config.toml
d_model = 192
n_head = 6
d_mlp = 512
vocab_size = 2048
parallel_block = false
init_std_o = 0.0361
optimizer = "laprop"
lr_head = 0.00359
decay_shape = "linear"
steps = 10015
Each number is 128 + 32 x the weight over its row's rms, rounded and kept within 0 to 255. Layers, rows and columns count from 0. The size above them is the row's rms in percent of the matrix's.

# layer 3 MLP down (transposed), 512x192, rms 0.0396, rows 33-49, columns 128-191
size [105  98 109  97  93 105  93  88 100  97  98 102 101 107  99  90  94]
[[148 130 155 166 162 113 125 143  60 195 136 137 118 146 205  83  85 110 134 127 123 120  91 126  77 103 128 130  97 138 110 119 133 144 158 144  83 143  79 162 106  98 145 107  87  76 101 122  71 144 113 139 179 166 148 102 104 172 190 153 184 135 128 125]
 [130 159 191 152 126  95 124  64 138 121 160 145 152 108 135 111 125 185  46 154 102 150  94 147 112 184 149 206 161  76 142 119  86 188  88 119 124 128 141 178 159 134  93 132 145 155  86 132  53 152  94 115 109 100 130 154  86 154 158 134 204 118 176 192]
 [114 150 158 179 100 138 141 150 120 160 119  85  81  78  98 125 180 156 117 149 165 147 137  61 162 172 120 104 162 133 141 140 118 163 104 106  96 116 109 100 123 183 143 166 112 107  68  92 147 189 148 110  75 201 163 153 144  84 116 120 142 179 125  96]
 [153  72 145  48 100 162 114 142 161 120 125 144 131 102  95  87 114  87 151 117 145 186  65 128 124 132 105 143 131 120 154 120  79 101 198 105 138 195  93 139  99  69 114 106 161  84 115  98 134 101  73 165 139 199 157  90 154 130  94 139 180 158 147 117]
 [ 83 165 198  91 144 139  79 161 145 113 137  78  94 166 170 148  88 115 151 146 129 175 114 194 137 196 114 113 129 132 121 140 120 122 164  82  93 128 132 148 134 133 121  81 114  94 166  90 118 137 140 125 126 107 136 144 149 169 104 115 146 159 159 136]
 [133 190  97 140  86 108 166 147 120 103 114  91  87  96 155 157  98 208 135 117 139 147 162 118  83 116 146 166 121  65 130 125  99 113  80 104  49 138  98 118 191 147  94 109 156 144 125 157 183 141 177 147  93 154 148 134 117 148 151  74 176 173  90 102]
 [117 116 158 114 203 138  67 112 138 104  89 113 124 102 173 182 139 149 100 112 216 156  97 177 144 124 132  91 139 152  99 179 132  79 100 126 148 131 121 139 111 103 215 132 103 110 141  87 141 117 111 135  98 111 159 138  88 185 148  97 139 165 126 153]
 [143  94 155 116 100  44 142  56 106 108 127  74 132 151  71 145 167  87 158 180 144 142 122 140  95  85 143 128 157 158  82 141 123 151 120 132 104 132 121  89 189 127 174 172 105 134 142 162 129 137 138 102 114 114 145 135 120 115 141 148  98 149 192  90]
 [ 99 142  88 115  61  95 138 187 168 153 150  67 129 124  86 122  53 106 145 132 139 144 132 128 120 173  77 117 127 161 148  93 159 155 106 159 149 127  89 121 124  66 147 110 135 112 117 150  78 109 129 128 149 126 105 128 105 160  74 162 167 130 119 112]
 [135 138  83  62 172 125 157 152 105 136 156 151 105  92  59 122 110 138 172 137 101 148 147 157 122  79 124  90 121  74 119 113 120 124  98 127 142 169 143 125 139 171 102  98 182 129 139 137 151 123  86  90 189 134 155 105 106  99 117 176 173 142 129 131]
 [104 148 220 108  96  83  64 117 126 151  97 132 131  79 157  68 123 151 149 146  93 179 101 111 159 131  66  75  77 118 168 135 127 158 108  98  92 162 157 149 130  96 164  98 160 157 143 145 103 121  76 129 110 145 154 131 151  76 163 170  77 172 123 134]
 [147 160 141 138 115 144 157 114 175 150 148 101 148  85 195  71 136  96 107 110 137 133 128 144 193 125 153 137 146  78 187 128 111 118 113 168  76 103  84 154 110 193 156 115 161  72 147  72 148 166 143 129 151 137 139 123 144 121  89 100 108 127  56 131]
 [120 161 132 164 162 147  88 180 111 120 209 108  96  96 126 111 149 165  89 123 188  76  58  98 139  95 161  88 139 137 161  99 115 182 153  97 138 196 111 149 121 119 119 109 112 157 117 182 143 172 112 110 139 158 149 125 152 157 117 101  91 114 108 125]
 [144 171 160 126 120 145 120  94 132 153 110  53 133 168 157  89 125  70 123 118 126 120  85 116  49 126 137  96 137 169 100 180 134 146 121 116 157 156 149 118 102 149 125 154 166 136 132 138 154 142  77 129  54 171 197 128 119 114 128 134  61  97 133 112]
 [159  98 114 132 111 135 105 153 121  89 136 117 162 171 202 131 134 117 117 117 187  94 107 105 169 144  86 124 110 174  94 149 174 115 144 120 131 107  41  94 112 131 138 126 139 162 172 123  89 130 104  85 142 135 159  28 140 106 152 115  84 143 102 153]
 [189 126 118 140 151 111  66  97 146 147 101 130 173 132 161 155 150 152  97 162  94 180 129 162  87 126 134 157 175 132 127 102  94 175  94 121 218 146 195  88 135  98 140 172  74 157 168 108 171 166 113 136 182 175 150 107 111  92 135 104  86  90 124 114]
 [101 141 149 155  79 143 152 120 101 136 121 193 146 101  79 131 138 174  80 108 169 140 116 100 175 136 135 176 116 134 154 108 179 105 164  76 146  91 155 110 159 180 158 156 165  73 116 153 101 113  86  76 150  93  55  84 104 123 196  93 128 128 111 122]]
# layer 3 MLP gate, 512x192, rms 0.0436, rows 34-49, columns 128-191
size [ 97 111  95  92 103  88  88  99  98  98  96  99 107  94  89  95]
[[140 111 154 115 106 206 134 140 126 141 176  54 111  90 163  84 131  97 173 131 122 162 134 150 116  95  74  83 149 124 123 138 100 148 103 114 139 166 126 100  71 165 129  96 124 110 176 102  70 137  92 144 112 162 153 144 103  81  81 127 117 167 107 148]
 [164 115 133 128  70 117 145 113 106 113 152 117  95  57 179 101 184  91 161 107 133 145 120 180 115 187 131 113 150 131  96 134 192 121  79  77 155 121 117 140 103 134 175 121 169  55 125 131 121 120 206 161 109 137 140 159 184 131 161 167 110 134 105 100]
 [114  58 140 107 106 157 127 177 162 108 144 146 147 152 136 107 164 156 109 130 157 147 130 130 178 180 142 123 152 111 132 128 126  63 175  98 141 144  84 113 156 184 135 144 131 124  86  92 158 192  83 180 137 150 153 101 125 134 128 164 118 167 139 110]
 [116  94 107 115 170 175  95 140 111 146 133 112 152 231 109 125 143 107  79 189 167 138 139 124 138 172  74 124 178 135  69 116 147  95 116 109 172  88 118 185 116 119 113  95 108  92 122 111 121 164 165  97  59 127 102 136 154 151 187 121 114 146 117 172]
 [154 132 119 149  84 100 142 153 122 149 183 121 102  99 133 121  94 180 140 135 176 106 131 152 138 119 128 116  96  92 136 159 123 187 149 129 102 116 121 154 123 154 135  93 161 179 130 105 197 149 156 109  86 129 178 131 201 186 125  82 132 111  57 118]
 [129 101 111 181  92 141 158 111 128 141 163 160  58 142 134  86 152 133 122 130 149 123 112 102 128 170 123 141 106  88 152 136 160 110 144 132 138  93 103  85 156 146  73  73 189  93 146  97 167 120 120  98 134 135 137  98 179 127  90 152 138  91 145 120]
 [172 153 134 135  94 151 126 179 143 153 122 172 163 136 102 177 132 191 107  72  94 145  58 180  98 169 129 136 134 100 177 194 121  86 123 157  86 114 122  89  70 142 159  88 169 133  92 153 101 118 165 107 140 180  91 175 125 158 106 101 159 126  99 124]
 [143 135  94 148 141 155 189 133 122 177 133 137 147 148 109 125  77  93 176 113 133  87 138 108 101 151 141 129 165  73 119 131 139 180 201 116 132 130 140  76 144 135  81 107 134  98 188  98 154 131 119 129 128  62 124 109  42 128 109 131 142 136 161 175]
 [ 80 107 141 142  96 129 137 124 143 159 119 142 162 165 148 183 119 132 133  77 158 122  92 121 121 175 178 153 130 142 154 101 183 106 127 160 127 124  89 113 121  96  70  77 174  86  85 137  58  88 148 138 118 151  96 209 135 131 165  95 107 103 199 133]
 [149  68 124  63  63 142  93 136 145 107 121 147 114  97 136  98  82 162 134  93 132 144 171 120 106 111 156  78  93  98 204 137 138 116  65 116 160 154 161 139 131 139 135 130 105 192 133 127 147 140 130  92 123 101 138 134 200 112 159 190  66 192 122  95]
 [111 158 113 151 157 123 185 106 182 111 134 167  87 130 121 131 132 142 175 133  82  91 109 131 144 158 109 168 100 113 164 157 128 100 138  89 134 122 128  96 150 109  63 113 111 140 117  89 179  48 121 145 112 168 124 152 151 139  82 127 101  62 118 148]
 [129  75 105  69  93 152 190 123 103 152  83 171 108 137  94 116 141 126  94 124  64 167 178 138 120  59 118 192 119  91 143 169 147 112 161 135 154 133 144  44 160 169 111 147  96 116  91 135 161 132  99 189 169  77 105 175  83  86 154 156 176  47 176 112]
 [134 131 123 165 115 161 168 116 122 200 113  62 135 149 170  86 113  90 119  75 119 146 113 102  93 117  46 104 159 102 101  91  93 160 125  89 129 177 136 103  97 140 102 112 118 164 158  39  62  99 140 161 143 121 169 145 155 147 118  70 125 136 183 139]
 [100 117 133 127 159 146 191  74 127 174 139 102 107 113  94  97 136 103 132 107 107 171 103 172  91 131 193 113 167 119 112  46 100 140 100 105 145 115 194 162 122 123 117  88 113  81 136 172 179 119 125 146 110 111 110 224  59 156 126 127 174  97 158 161]
 [ 81 160 108 143 126 118 140 124 141 104 175 141 136  75 138 116 122  63  89 198 113  67 135 132 107 153 134 204 133 136 145  94 114 122  76 160 108 129 117 134 151 118 117 135  94 100 102 119 166 114 116  49  88 119 120 136 175 171 114  89 146 138 119 145]
 [127 143 149 112 158 122 114 138 121 105 104 139 110 178 113  95 110 144 107 130 155 167 153 129 166 103 107 155  97 119 146  74  74 174 128 134  64 112  73 122 133 122 150 122 138 136 145 191  71 115 143 102 109 150  73 115  63 140 120 149 147 118 161 127]]
# layer 3 MLP up, 512x192, rms 0.0417, rows 34-49, columns 128-191
size [ 95 117  94  91 104  86  86  98  95  95  96  97 109 101  89  93]
[[126 130 120 138 173 101 165 108  92 118 188 101 143  77 126  59  95 164 124 107 104 188 118 147 102 125 102 127 164 115  95  96  79 219 107 124 142  98  95 163  94 122 175 114 129 172 165 122  69 123 130  74  72 144 130 143  75 158 139  98 177  79 127 170]
 [ 97 134 114 147  79 139 166 153 138 150 120  94 148 161 119 124 137 186 128 149 116 170 205  72 145 123 142 203 137 128 144 106 133 133 186 138 133 113 141  98 119 143 113 124 105 145  97 209 102 135 138 111 121 167 150 143  93 135  88  71 125 138 167 131]
 [ 96 132 158 130 128 121 132 171 117 178 140  81  74 136  79 113 104 102 111 133 110 121  72 134 147 141 104 102 143  95 114 179 105 139 120 153 167 104  86 110  80 119 142  67 137  74 134 156  97 125 168 168 122 107 158 210 137 161 148 156 117 139 111 147]
 [ 61 196 112 157 102 137 132  90 162 158  91 109 139 138  91 153  80 135 156 104 100  96 119 134 120 122  86 119  99 113 143 182 165 105 101 107  85 107 203  69 109 119 102 131 183 121 124 146 144  96 166  90 166  82 113 174 146 119 112 126 129  82 197 107]
 [115 182 101 147 121 143 146  83 169  66  41  84 117 109 134 128 132 151 154 198  81 140 126  93  68 145 110 151 109 120 136 105 134 107 108  81 103 134  95  83 149  65  90 122 114 100 120 154 139 111 128 104 152 149 103 100 108 103 151 170 159 163 123  72]
 [145 125  94  87 119 142 145  61 112 171 165 112 165 141  86 177  99 106 101  47 136 129  97 103 103 143 140 123 160 118  98 148  84  92 157 173 110 117 147  92 146 134 140 130 136  11 145 119 113 128 120 170 102 143 126 150  97 139 105  87 155 168  63 206]
 [116 136 175 125  99  99 120 115 125 123 138 150 136 104 132 181 119  75 137 163 148  93 145 112 136 109 129 152 169 172 114 123 123 138 140 124 164 121 143 154 135  67 123 150  96  99 150 182 149 141 114  55   2 106 140 118  86 117 153  79 136  99 132 116]
 [107 139 129  96 102  47 138  83 110 113  98 206 177 126  81 137 126  76  98 149 173 105 134 119  51  98 125 101 148 144 105 141 113 128  84 124 119 112 166 135 135  84 121 144  57 150 122 149 135 118 148  96 126  98 127 177 135 164 103 162 135 146 120  36]
 [155 107  98 109 163 134 124 140  73 149 156  84 141 168 118 100 108 163 110  99 110  88 141 154 146  92  82  63 152 155 104 116 116 182 103 131 156 140 139 155 195 140 138 107 166 164 118 102  95 132 151 195 163  83 107 191 105  80 163 112  96 129  52 177]
 [126  87 114 104  86 179 143 124  79 160 184 119 109 100 127 131  79 103 116 101 123 131 141 191 114 137 131 149  81 134 130 132 115 166 125 107 178 151 147 100  86 123 105 152 135 124 142 140 177 142 157 114 164 111 142 107  72 102 143 135 195 119  65 196]
 [167 133 156 121  78 146 141  98 171 154 176  87 182  93 169  74 117 111 129 129 132 145 128 165 173 106 157 126 174 101 117 107 137 146 123 157  83 133  31 182 128 157 180  79 189 102 133  80 124 162 179 146 155 107 155 117 109 172 127  95 129 160  63 123]
 [151 135 126 148 103 136  93 174  52 124 165 127  89  86 101 104 147 112 120  70 158  96 110 112  57 121 107 144 130 156 157 134  83 196 185 114 113 134 136 118 117 151 163 121 106  91 110 132 160 152 114 140 177 129 121 123 142 107 152 140 147  83 151 151]
 [109  90 120 110  70 198 195 112  93 157 140 132  97 154 157  94 132 136 141 104 138 194 102 145  61 163 126 101 126 120 123 212 162 126 104 107 120 144 150 116  84 157 141 159 198 142 116 112 154 150 129 156 185 131 195 144 135 127 125 135 125 118 183 137]
 [158  41 159 126 178 115  91 125 127 153 127 144 108 110 145 127 166 109 119 136 140 114  85 126 141 113 139  60 161 122  72  92  69 150 143 132 103 164 178 185 143 107  98 156  83  91 147 126 104 176  99 132 104 128 142  77 148  89 121 134 135 157 160 143]
 [170 124 130 133 121 135  97  43 176 159  67  69 105 106 111  88 125 132 125 128 151 154 180 143 158 115 134 158 154 142 141 133 114 148 116 149 159 159 147 149 154 107 121 100 147 160 111 121 123  69  86 159 180 198 143 131 101 102 139 105 108 139  84 147]
 [156  88 104 149 125  93 147 142 115 127 152  73 121 140 165 166 124  86 150 151  57 165 137 127 100 126 129  75 136 152 123 155  97 119  85 166 167 123 160  87  80 120 117  79 169 149 156  88 150 131 115 162 120 115 196 176 166 148  86 145 150 130 170 127]]